Each number is 128 + 32 x the weight over its row's rms, rounded and kept within 0 to 255. Layers, rows and columns count from 0. Numbers have three digits each. The size before them is the row's rms in percent of the matrix's.

# layer 9 MLP up, 384x64, rms 0.113, rows 243-264, columns 0-63
085:135129107154154158085112167084212074083156131110119101162178131149073062215155130182086150176103137148136101131114135125104132133103157140118121128114130061118149192128114110126136111146138157
107:158105096131123113142093182171219135098127112188134135105080141081059089178121181148146140080090139136117189189117174131151104127133134129161119144145136119160170087167111155125117094105127138
125:156213164095099163101122096148123134106116089144112152125054120097128101150146149110165112150099149072127140138063126186148163127151116138100142098174080138174171096104204113127160091100151142
115:140117123104150115168151140140137089140145065173128124163074133164148149133139138149095127184125181106125116116170167169125185079154180118103098237149103180106168142158122098116168134113105101
091:153044118135208119188136092153131139150132162193143113093120142147160100094127118130150148177090166091141148134100145174138187105091145144135147127137081112072156100110105143102180064110138151
099:111073122084084160175148194171139180128168171137092176120145158125112108032094113120089135113127126147095143088170099136082119119100159150103096110127150171143109133141205113130144151097147106
110:113140147147134147115149093124088091109129106139153100161112104145164149146112091218084068124146135116068125166115047172094118100157073151089144179099149142141093145136126136083188102143170102
120:088119125114103129054107093154067128071089159090083087130120152094100140091153190199151120132152114105094104067154104138084077123134122144116133169151111097103100100082150173106099117101125155
116:087155161086083172135170127198090154146140169137109171213146102161165088129094125117122089162155129116022109134092135115101163153145131132165112110125087115121107090119117186122143132135128135
108:192094101158111157141048134135089109117106121170155108142076145114148151130091125130124111146148099139137114123094107167093111138152162106094126169119235108116196131058104102148172106103157107
098:173083151110186122072084150145133085128173082146180166096151158119097156135092136133144116154114111105166112159081123129120133116032173191137127122128156150174125151090123124125116130158073183
025:200164114122126166115117120113120182118057168092121153148091116133076157122114132157106204140138125114107082128164082128115159154076083160175169125094098122080145191098126156166125140114155166
091:124101128061114140123101199081130207117117083134144158110154164118133052173120127103103083090142169108169103176150158170178101179130074126115085161115128109104144153158160121132155128120144111
098:107137069133151127139121091125141085165138120103145130128042113145136142107076139120152156190152139058150077143062162044144119174118145108109157128186158123109115140138105121134197156135109106
101:119108130108168115164154124118089139132099107087135066115125115096140222129105121120161139130080119148101125100150171087054085072088180179121135115089115081092104142174158111117169157158115093
122:096132160112137047154158115141142086115050182123134137124152132132115167064148097164137136161113127130133218204139166132128119129182124093199144178115136142135095158097152151126098126131135119
104:130090154146103184073136132138072131136068090142126137115138134078193095113160144108088098158111127140084099141139112100101125133114177091151146136139075112121176107147218177099120205136139135
087:136134112132067152140111132075096101114085085112118129129102091087097139128127103073142173114082162094121133129087171148168133133142179143132116125114125133181078188153078100173176226121137136
112:119041213162088148088129151137120088140118098115090148146117084112187125100134126154120138175150129126162178110130128153125125086109135095113064086066140129150129122094113151164165073159173157
086:189074108132151070147098121112226126114098100102117151155080162168115112132147123110108101152141138089161103154146139107185087162121131072172137170123103071158170091131145090140093164119097137
121:112142154082126107131142115099157121082209127093172074154183109108132146135183108130154150140083110160136182132073143102108138067147110138187136181153086140133154160097139082118091177164094135
072:125152101075144129172160132168115133131104135171085114085099164158180098155147108136136122120141094137144094184152094054088077128151174123174153146072106151027132149114111113137094098111126109
# layer 9 MLP down (transposed), 384x64, rms 0.113, rows 243-263, columns 0-63
084:166183167163105099125188120151108100103126089119098071118131183088121175051142119103150120113083120075119163170141157090107124089163143165115102161148095128122120088128165161118077174085100116
108:138190177120118169154146139083099099167105133085127122095157111131226155130082091133079119167182109075107100077130178124117161141141130142068155129081156149105120175097133085149134114127127119
117:070096119149108122155128110155105117126145208116113152149252129116163142081119089141136122116142130088137106135134136126109129114073119152094081100152156097061113126124164057143157079143126150
143:108142167149134123152117157113158109059127145134178135158149108079127175140054158128183147088187148130108105174119110092131076138118128135169123071119179068101078153179096168154086123127122128
087:128109097080119182068133159142085119109146071058159111120109107131184118115168151164169071075167133117115135072132141106139172172109138116168101145125151085111127125114125132154086175100066088
098:124189111144133085105103108100119089119107115154178140086101139098147202191107163119104172081159129110149105152121140094086147087110149153165163112116108074134111146146021108145123164096148137
124:122080162110161127129119125146117171108122070123130115164129138145099170143155165149043123146113117104170152116156153048087124132119165089141068160110161187117173074201136098159108117097131114
121:147129074155170108149146110069211164122145095148127128102084157169130135147143139104140181136151203101127121160160167093143136200154129105147107124135188164121077153150069086141147098121138106
112:149093135120124164134080108092224075117124150111146114059112075115106098118164120086146122137132114100081107190143117108169136185136119151127149095126078131174091150131190125108182119126175105
099:176123137204155141161187137095139132165124162102093151118197066157097107132098113108094122082106153106111173121159153137164140095124096188159111111126068129125115064084171137151142153159097153
096:135119152079190122111124115148014162167095186095097103175181165156122148115168132165098103151141133188159152116142136152158184108128133140140102140090120129133113132070145139157166113121134083
022:107172156117131068114157153106123079135158153108143129061141186101109166106110104166086142113118142138108121128123157097179204092134093132131087135184155143111080105128069144082074114142180170
098:142069142113105119115160082170163122181138109066145091079124146115177180040132150125131117128111104156121171048105151099064132130133149128119153120128133149163182104077136147107093126146100162
093:091082081145093148103095133147129132168136082128195162097135156158069130157150072146131116104095176170112112170185117162142139141151095086128119117123169128143114176099122146071129190115059099
103:100074125106134189139115172137086118158114134132131181159172158143144120123089116132091126128148171144185164086159109166189120176121177117128117152140137130183117125075169188179153053122141155
127:143122111111143202139155114123110163144168121130105147122108124120211081113166126109130101162062184099112125106099128090106116133178144137165058142177118152138181093145179142097171087084087127
101:108170115057155033150107152191121095145099141144147102148142113172122126111118146116113130103113107152158140131076139136194118154156105163122093084093086118170042159147133135091169119104137095
084:106125128124073159093084101125094119144149157081093143146131149122083110180145164193088092175087131142081117118138104160179146171137183095082138128180168163184093153133121136085185124112153117
112:149117111142092137210115102142085147171161096091132097061115084155076186116141101080149114111060092156147143164066161119160094078113130140163140096129145096161174128098145157146144128124111102
084:100098152118182115171116114115166156152068113111135137128133168158140159114176091161096108164196161125160098159235145133104082156160119105115106173104124101151109098115115152183099144078149114
125:106103078162095150156132114140079146130068071170081145106095155146107108091081134077177133099170169095117057114192103135119105170100154169083107087147123105102092084140119122139123141106127094